Each number is 500 + 25 x the weight over its row's rms, rounded and kept within 0 to 999. Layers, rows and columns count from 0. Numbers have three digits each. The size before them is the row's rms in percent of the matrix's.

# layer 5 attention key, 256x256, rms 0.0801, rows 214-255, columns 128-191
125:510501524501550526501507485464443493468493507484489497484502543496518454489484520500490512515465503515487515478494490510536491553463505501497504477513478524511508516533490482510512506490474561
117:500498511493492512545487533513529491508529510525490499508529502493473492513473500481518517504518485496541551491508493488462513496547508439466534459501519473437504474523460514517508487487478497
113:472468535518490506501489516477496437525527535489444488555533508509476509527484518456483521473483507518543464500482496532504500513545480508523486511495509503559514510513512488491527523471521473
113:524480500504541470482447487472533525499475478476475542517528496493555457513486516475472461520537500492545460499512516491541480497525482529504530534437462521538475522500519548504536511490454481
114:479493544504514485502509477450510519523534441504495489532473497464502461498520506521488508498486494539517510508513564482484495456488457480463498477517518506493465480500476492485477502481543503
124:498520505528531511487505503455508500537510472493513477529496498520515474454540444470525478456487477490537528476532504518496502509505525463523489501458480542529570553480512513523493490468482443
121:514516540491479472477502489517482502501471502492540509519515491504469528504478518470443484537513495458546464508493504538520502541504466435503497507457518490492515527485532474521520526503545500
110:478509530474480510478515481477551482531471504504532503459455458466491524507514527538527455512553563524495510490469529521477466482458491510476511524483534494477511475486493508546483512469497504
121:474476485470466521522487513503539574492524513502531488511498497504470486471494527525469518498454466476493519505520540528511494523503537537546512532490512471457480500492508466544500501497496499
119:472506544512476521496494498489493492491515477477556448503499518533518520540513514490490503518527464486519483451467511480520512502506527481531477507455480462512485434513533473517461481500497443
102:556536481512460512490462498522483512499496501502501512459466507488516437455492513500488523480521522489522460504501529517524495488496486516483504505521508485444518517481511460500504494472501495
087:484503519498498494485557520507510513504471455492507474491428498524515484476477471441527502461456512533484493443522494503501527499491531495527516516435539555482514536463499503497492496501510496
099:500494544530465522483524507526483491539514500478528492524549507547526461496519515501529535473479465476502519443548513535522484530525507540513518474484463468466495519496467451504509481523481499
103:484506497519530488461563469446511514507530496519516501534517480498511506492513514496545479462469476516521488485522519492508492492540535507481506532456476497512502465478488527492514486525458498
094:523479525533503491492443521485483486524498551470518503505506505451484483475483478541494514554520520468524509505477518503507527515490482508492477454484507506505496506483536500501551494498501460
095:503453514489488480503517515513513497503533468450502460454480492534452495467458498494552475489487557463519478500525537455496531473495517508453509532471517515544489519448539488526535546497514529
104:452504519490483502485532496502482515517485502509512528483533536490523478520499510500492498481488496500478484457498503502519489536526485522526516545449513505495517528484446547526513477534459499
097:505493483507506487532515500487497485502474493468535513518514509521481502534533507477521480511491512468486442496529538496510477503536457489507517521483497508500502496481455492498496500500566482
106:496490554495513507519518564477526490481475463460501435474504491494499497479551477490510498460479465476513479515497497509518529524502490524496548482516508502465479522497463474498528488480450499
098:519542518510488475525491462514506548448543495508525499464518536471525497437506546479515486536509532475492526436490489485515524519467512515462484507514512518513573490532487489539466536508536517
107:513513518569505470500515481504514533467515534483486512521480501517500504478474544513504517530521517489521477475569483495460451478530508477472465466509498505523500491473474509451523510478517435
099:534506494497482464494484471478518477490502499523489496535413526489515509492525515526517504507515484520502519537444484504473574470500535507521503506488458517519510503509486448520478470472509542
106:480469510489536487508506503536528500535498522528485460535519531525510468514535535496501430502484475487508497482501517494479427535473470557483510483458482520522549536495492477521548495488497489
116:488527508509516497440502506478478500432488501459472477528559511478488466498503483481497493475467475535515505470503486521523469509468524505515487537486498509493515508489477484479491498522461513
122:480496535513507524528499468484487522504476479503483489509544503521540520477561506474531511494501522478498479480565464498504459436464464537520483537509476505521475536495493479510486457493468502
099:534541503505501444501550547502553486504524504476498475488498491499529516461500483501499517495478512515490476524531516506529515465534520503487505551520489487491534447527462523524465500501523457
100:522506490514515467516481506491539509501494484491511461516497526482494528467451465447495509514481478553520498549478470475471531521504483547523497522540508459477498470491520470495494510525488498
109:519497491500498490500518475498525508523496486486537541473474501517466529473426561507465518506495515480471503499496488483480481529464497483487512492507508508495480542515548514448532526513473543
119:493513473474525555527509491560486468497502523547497483472478489513501562487461470498467501521503472534500538518476492521494527468517523498467485468546511495472526474500475490493543481488479524
116:465481486514473534481509530467519492463452451511474502519523531507494490482517461481502501479436472499529474509485488505519525556476465512501499481464549527517456503504503514515502498474483524
126:498500492525518473513501508479487489540492472494489475468497499540461539517491514524497517501487497497486488520528473480541487450507461529525507504505478478489463526508547488438529530511516508
116:479552532508454507496502500512507472539507533493497484492493532494481537503529470459497508511491529472503450479449514513470519526526492495488493525485538452529470474514479513488480510499493547
114:518501460488510530497533480481496500509512484499496507511471535494507498493539534527485519512446461516500542537516508492469530489513514492516457500556507501501507503518467463521459438511527496
117:500489495520492525528460481516513507487514489481485501531491516493525499470534480479480497483488477508494513507472476450488465480515485475496480525472506559472455447466493493489481471502518490
125:567488482490487521500470525452482488492528508501536509514528493481488508505545494473512573505480534531528465479488551516507520469528483481513504477532526531534483491478497524499522534512518491
118:498471496468534534507513502520423508520535527461484500548514504498489496485504455513491484578487495496462517483489512521514526489500503495534501505476466471505487508507501532464474494472491448
118:515463490473512495469487494502460491486464454521478526509511516544473490543505519497496504464548533498518524530496495491534510485556535496528518499500508516456511503514517465507515499461548502
115:482493507497520514496543503540504506480556511505497542452472489473516518456495511506482506510487529531500465509462490492484476495518470534516513494466450510501475458478521556508493504525464485
113:501476507505460469493536486491491508545452483539541535463478499530506486480550523536520458485425494479457458477480541484474526482476491477512451503496560501532492474496490446480483500479486511
123:438513433495480509498511472486477486494503476485465565458472476513514538481506525520546476490522486519459510443514524524494451500550495514487460516502505505511450495505465488522488525428469522
113:501479567499509492530489485523495544544488500511494545488558492522481519475486529501524502531518493509509508529459501504529454486505511513515503508475517478446491490497479521518509470506488489
108:507489492553483521506483508502532464472451506512493450476519504495544495492493546551521516461501462494508511504489535488501537468486482420524529479475501506555493507511485497474503478492525500